config.yaml
norm_eps: 1e-06
init: "normal"
init_std_qkv: 0.0475
weight_decay: 0.0
batch_tokens: 32768
dataset: "wikipedia_en"
Each number is 128 + 24 x the weight over its row's rms, rounded and kept within 0 to 255. Layers, rows and columns count from 0. The size above them is the row's rms in percent of the matrix's.

# layer 6 attention query, 128x160, rms 0.0477, rows 20-29, columns 0-159
size [106 101 109  96  96  92  95  97 105 101]
[[ 99 122 119 133 168 134 123 149 142 108 138 131 134 153 133 143 147  95 102 138 179  73  85 114 155 159 105 133 106 123 124 119 130 153 154 130 111  87 147 142  96 126 123 137  95 162 152  84 141 128 119 130 150 151 143 115 119 126 138 101 123 101 117 123  90 162 110 152 115 112 110 160 146 130 137 119  95 124 114  87  88 133  78  85 177 111 153 154 147 142 163 174 119 131 137  78 156 106 102 125  91 106 168 145 138 111 157 150  87 111 123 106 174 127 146 110 115 112 109 121 112 144 137 124 128 151  91  86 140 137 136 117 129  87 140 128 126 165 180 106 148 134 143 128  93 150 158 135  81 132 126 163 170 152 130 119 147 173 125 118]
 [ 99 152 148 119 143 166 154 132 142 145  77 110 126 120 156  82 161 160 160 118 138 119 115 126 138 147 161 158 177 149 116  99 114 131 120 121 108  99 100 175 104 108 118 140 156 126 148 130 158 108 133 112 144  91 147 107  95 133 168 148 108 147 126 124 146 145 146 109 135  82 133 113 143 118 153 112 139 111 135  82 155 111  99 186 119 108 128  90 102 183 105 124 145 151 150 123 161  98 105 130 139 131 105 146 132 139  61 115 104 111 128  94 162 133 103 153 141 121 132 141 114 174 107 121 142 113 154 141 109  94 116 150 126 163 137  90 144 114 146  89 165 119 111 164 154 118 126 161 119  78 128 122 158 112 133 102  86 114 143 146]
 [125 154 147 124 119 125 154 187 103 125 125 127 113 120 112  77 146  84 118 158 101 158 116 107 128 154  99 125 156 152 119 123 107 121  82 109 137  94 111 128 161 121 126 118 146 126 136 106 113 129 164 107 108 117 190 122 110 124 138 129 131 133 125  67 111 129 131 129 114 113 124 141  87 124  87  95 132 158 127 199 138 149  81 117 146 122 117 123  99 130 115  83 134 165 167 143 166 159 118 112 114 138 148  93 110 131 185 116 152 136 138 133 124 112  92 110 137 129  86 133 146 124 127 135 124 153 101 126 107 144 121 182 122 148 157 134 109 117 120 164 171 127 100 126 122  96  94 183 168 113  96 174 126 119 132 152 131 166 130 132]
 [ 98 120 120  89 136 137 164 150 124 135 102 142 107 106  95 129 173 160 120 155 174 150 182 114 129 182 116 110 135 149 142 141 132 104 158  96 122 153 112 135 102  87 140  92  99 130 105 131 129 130 100 112 113 187 165 104 134 159 177 143 168 129 131 142  99 123 136 121 105 114 128 128 101 179 124 137 164 129 117 159 109 153 111 119 137  96 127 134  95 140 110 122 167 146 105 117 127 132 159 135  82 150 120 123 136 100 105 138 127 165 118 180  88 114 124 136 132 135 109 178 127  87 110 131 130 131 151 142 129 156 110 136  98  92 106 120 100  80 147 132 124 144 143  86 117 103  94 136 146 164 120 170 141 111 112 160 105 124  83 137]
 [162  94 117  84 148 145 100 139 108 144 139  92 145 141 123 120 114  95 136 141 105 103 166  91 136 123 176 169 134 131 105 168 152 176 139 129 129 107 133 151 128 140 148  94 133 133 104 171 146 153 157 116 161 170 141 110 145 104 127 126 112 126 115 134 160 135 143 140  79 109 125 121  96 125 111  93 173 148 137 138 109 153 124 129 163 132 146 151 133  76 169 123 133 117 130 120 154 111  94  91 147 137 119 111 125 103 147 157 103 104 109  99 134 172  85 155 188  99 128 125  68 142 131  83 146 128 122 142 102 116 123 108 119  85 128  97 122 124 114 155 124 134 157 126 105 106  94 141 200 122 131 116 134 109 139 147 137  99 151 118]
 [128 122 136 149 143 123 104 131 139 128 176 107 131 122 127 100 136 144 104 124 137 139 137  88 123 128 197 118 150 119 133  91 144 131 123 116 140 136 112 122 104 141 102 118  61 135  91  96 163 142 149 149 164 167 159 141  71 135 160 120 142 149 128 103 118 139 113 104 128 126 157 134 135 122 132 120  45 128 116 151 100 133 157 137 185 143 104 116  63 128 134 123  99 112 139 123 113 150  89 131 116 105 124 128 144 108 163 130 145 140 153 145 113 127 178 119 162 157 125 104 133 149 162 133 120 132 106 102 105 152 116 171 136 141 121 183 101 132 123  98 131 131 147 132 103 161  92 125 114 153  93  99 104 128 132 110  75 145 174 122]
 [141 149 164  93 139 105 163 121 136 145 120 128 142 119 116 164 150 174 128 117 182 122 142 126 116 113 147 143 105 144 151 113 107 103 127 112  75 113 119 129 123 192 120 122 121 129 104  99 118 110 158 144 123 111 134 132 115 131  98 118 149 139 132  98  88 119 177 173 151  79  80 131  79 158 125 126 147 152 129 107 150 124 156 138 115 155 121 139 128  98  94 127 106 167 133 150 130 183 149 104 103 110 108 130 117  92 129 130 163 138 112 104 146 118 138 154  88 110 113 113 150 172 125 162 116  94 107  88 127 174 131 119 128 109  48 110 129 125 122 100 116 134 148 174 131 114 138 106 148 126 159 172 160 103 133 125 121 149 114 126]
 [127  79 104 134 107 150 122 139  66 151 194 145 133 161 160 118 122 111 122 148 124 116  65 119 108 123 142 174 104 119  78 146 127  89 113 144 113 128 165 131 131  97 156 116 134 168 156 110 133 121  94 124 152 122 140 123 121 120 156 142 130 142 109 120 139 114 101 134 139 134 157 130 132 150 125 153 131 144 154 136 130  96  81 128 111 100 119 155 133 142  90 105 130 107  96 142 146  83 110 160 105 127 160 127 170 132 178 142 142 118 148 140 165 109 145  91 141 120  91  99 125 173 140 133 131 187 155 130 123 148 141 133 179 146 118 118 109 108 140 129  81 155 140 114 128  66 124 138  83 122 129 103 138  85 117 148 133 135 130 102]
 [149 155 141 151 134  74  99 154  95 128 150 136 103 103 134 166 131  84  95 108 114 102  82  80 158 134 124 126 148 115 128 106 153 138 140 112 119 112 147 121  83 177 130 151 121 149 109 150  88 116  90 123 125 167 151 151  95 151 148 165 159 129 144 149 144 127 117 135  88 147 118 120 116 145 150  95 140 174 137 108 139 140 201 145 105 162  99 111 111 107  88  91 122 142 124 137 136 130 159 125 110 116 174 101 112 116 128 149 113 120 101 122 128 122  79 162 108 164 159 137 102 142 107 162 159 158 162 140 121 104  93 145 135 180 139 110 118  93 119 140 126 160 116 137 140 129 109 136 129 104  92 142 115 146  93 119 140 124 146 103]
 [114 144 101 132  94 134 124 124 161 115 151 147 112 170 146 145 107 137 181 109 141 164 148 119 135 122 131 118 110 111 152 144  95 126 102 135  92 100 137 163 125 129 171 163 149  81 138 129 160  99 108 170  64 126 166 118  88 112  98 148  95 123 147 166 116 115 122  93 141  93 133 153 138 125 117 131 161 154 118 133 110 137 156 128 125  96 140 125 159 162 112  98  90 136 120 101 140  83 141  84 102 174 135 119 128 148 166 109 106 113 126 143 154 148 137 112 107 137 135  93 148 115 106 177 100 120 120 112 118 105 166 148 100 114 127 122  86  82 124 106  88 155 145 144 112 149 116 125 119 101 115 140 171 127 167 166 145 153 152 143]]
# layer 6 attention key, 128x160, rms 0.0477, rows 20-29, columns 0-159
size [107 100 106  92  95  92  94  94 101 101]
[[141 145 153 120 147 135 102 126 120  98 118 118 171 129 158 101 116 128 164 120 101 114 104 139 149 159 115 131 100 116 127 106 113 149 165  93 118 127 132  96 122 124  93 115 157 156 189 101 126 120 125 133 102 146  92 132 137  97  60 126 152  71 115 140 103 149 101 142  89 126  85 113 108 149 138 114  77 146 134 114 130 127  81 116 192  95 154 140 136 124 178 131 120 110 162  90 141 131 124 140  72 143 174 144 115 102 150 117 118 114 124 125 154 125 130 133 137 142 146 104 150 132 149 116 127 135 116  96 138 156 142 163 131 127 151 116 149 149 180  72 141 131 101 113 116 158 127 155 117 120 116 132 148 181 160 102 133 135 161 124]
 [117 165 135 110 138 127 123 132 111 168  98  94  93 136 119 150 133 120 112 132 101 135 102 146 102 109 137  79 136 138 142 141 169 130 116 123 135 107 108 145 117 144 120 123 110 122 191 149 124  95 109  96 120  96 134 186 158  75 158 146 128 137 147 149 140 147 137  88 152 102 121  82 125 156 140 142 162 115 173 133 103 115 114 182 109 159 127 129 118 167  99 117 115  81 125  79 162 129 135 129 128 131 121 156 119 174 121 103 109 121 139  87 130  84 147  85 104 145 152 118 105 154 135 124 122  73 129 144 153 137 133 163 112 110 128 148 164 121 109  90 113 113  98 117 175 134 128 170 151  99 145 133 102 126 172 150 140 144 130 145]
 [107 157 119 137 136 145 117 160  95 114 142 149 116 150  90  91 123  83 119 117 113 152 116 135 174 175 121 123 146  94  99 108 145 113  96 134 149 104 132 153 118 130 135 129 134 134 120  73 119 124 128 121 120 120 104 128 172 119 146 136 149 154 105 130 155 173 155 140 146 109 151  88  72 136 137 158 170 124 111 129 119 153 128 121 124  98 125 112  71  94  80  64 137 138 149 119 133 115 104  72 129 166 158 120 117 107 124 122 164 151 110 138 134 136 122 118 162 162  90 181 143 143 122 180 157 108 155 135 123 112 148 139  89 128 167 150 119 155 122 147 140 104 112 154 108 115 122 155 145 122  92 163 133 117 141 127 155 125  83 116]
 [124 104 108 129 123 130 142 140 127 132 113 146 133 108 128 158 147 111 115 106 130 175 158 102 138 146 136 133 172 110  93 154 142  95 106  96 114  68 135 115 111 100 146  90 116 141 153 132 134 148 102 131 135 131 120 122 146 113 137 113 122 148 117 114 117  96 118 193 101 115 141 164 115 106 151 194 121 139 136 175 122 132 112  97 144 145 149 149  78 100 162 111 178 143 119 133 117 152  96 101 112 157 176 119 143  89 136 142 149 113 145 149 132  68 100 122 119 137 147 151 173 166 119 160 106 111 114 159 144  72 117 112  92  87  99 112 153 108 117 116 128 114 128 117  98 144 130 145 139 169 172 156 119 115 140 128 111 123 107 171]
 [125 130 183 106 159 121 132 175 116 137  91 173 120 142 112 107  97 134  97 137 108 106 138  85 146 132 166 142 152 123 117 161 141 176 186 135 108 126 120 137 160 115 130 120 115 168  81 151 128 128 177 134 138 131 110 128 152 124 130 150 124 107 166  84 131 106 174 111 118 122 115 140  64 103 116 143 110  96 119 103 112 142 129 137 151 100  98 129 110 106 150 128 118 112 113 112 107 182 137 157 160 114 107  98 113 114 162 120 117 154 117 115 125 115 118 152 155 132 117 172 107 129 130 113 114 113 135 156 114 199  85 135  93 110 110 111 196 127 107 103 131 105 126 124 123 150 136 116 156 130 114 122 116 153 117 105 123 175 104 142]
 [145 161 137 123 144 130 153 115 112 149 122 158 174 114 132 156 150 122 146 121 113  85 122  75 134 151 157 133 127 122 118  96 138 136 120 112 117 176 111 127 133 103 134 117 103 116  99  78 114 155 112 139 124 112 132  91 154 105 146 132 197 122 106 104 129 155  74 136 113 144 116  86 122 106 123 105 128 106 168 142 146 161 142  82 137 116 150 134 112 126 122 138  96  87 139 137 106 142 115 133 108  90 126 155 155 126 151 157 112 153 148 167 127 157 158  87 136 163 159 122 122 114 110 138 140 133 128 109 147 103 160 149 128 140 156 132 184 110 129 129 127 120 134 187  92 142  86 115 155  91 124 109  60 100 110 136 126  88 149 166]
 [114 151 142  93 145 131 132 130 124 121 110  99 161 142 123 165 109 116  95 121 151 136 107 110 112 159 153 109 145 122 111  93 101 174 109  99 134  99 101 115 143 113 122 151 110 120 119 118 116 170 138  97  99 147 143  99  93 151 141 126  96 133 127 198 150 106 125  96 139  89 132 154 129 130 147  97 135 159 134 119 180 112 121 127 141 160 156 116 129 152 135 116 114 184 155  99 163 135  93 112 118 122  98 147  82 127 163 105 123 114 128 135 128 120 100 138  88 158 103 138 149 136 120 163 121 149  75 121 143 131 142 131  74 153 164 170 103 100  84 102 119 162 164 124 118 135 128  81 118 123 151 197 151 148 116 145 129 147 134 129]
 [139 166 176 136 131 127  99  96  61 145 132 135 135 136 165 119 145 134 127 111 117 133 119 112 116 125 164 147 100 113 105 141 114  76 140 132 126 124 156 118 194  88 130 144 154 148 141  75  88 115 109  75 125 118 143 166  97 154 128 122 166 109  99 101 161 138  85 136 135 145 146 101 132 138 179 126 153 125 134 102 143 133 106 113 131  91 140 180 148 111 138 151 106 104 140  95  95 128  94 142 127 147 140 102 161 134 112 133 150 134 110 108 147 112 134  93 106 111 132 148 144 157 142 126 165 126 164 125 105 149  94 114 145 153 115  67 131 141 148 139 134 124 152 148 144  60 160 144 130 156 132 100 131 123 136 125 154 120  94 114]
 [146 111 128 126 150 115 105 175  99 120 161 149 129  96 111 160 109 105 124 100 133 141 105 121 135 110 129 110 174 164 115 110 145 160 101  94 102  90 128 115 103 140 117 121 184 115 101 116  83  91 145 177 150 144 140 138  88 146  94 146 122 137 138 107 142 125 129  83 127 137 139 127 117 143 166 103 140 125 156 109  89 124 174 136 119 162 134 137  90 136 153  74  85 137 134 170  95 168 136 130 180 115 143 181 115  83 105 174 171 125 108 138 126 111 156 141 113 158 135 121 124 118 108 116 172  99 147 105 112 115  96 157 143 148 125 114 112 124 159 128 135 180 123 122 136 119 107 137 138 105 111 123  84 112 123 141 127 155 133 127]
 [159 125 175 153  71  96 153 143  88 119 145 126  99 123 133 147 151 107 162 113 123 159 137 131 143 164 113 127 103 134 178 132 108 144 118 142 105 102 119 119 118  79 122 152 142  89 121 146  83 116 124 161  93  54 154 161 131 143  54  99 104 153 104 134 110 161 129 109 145 104 115 149 118 119 102 143 143 167 106 103 119 153 175 166  94 119 143 116 110 143 123 166  83 146 141 109 159 116 128 148  81 148 122 142 124 132 121 153 156 123 110  94 146  94 135 139 135 154 139 127 135 167 123 138  89 120 134 112 134 178 162  92 132 137 129 154 106 123 144 129 128 126 150 139  99 122 125 124  89 149 149 147 156 134 131 101 117 132 120 133]]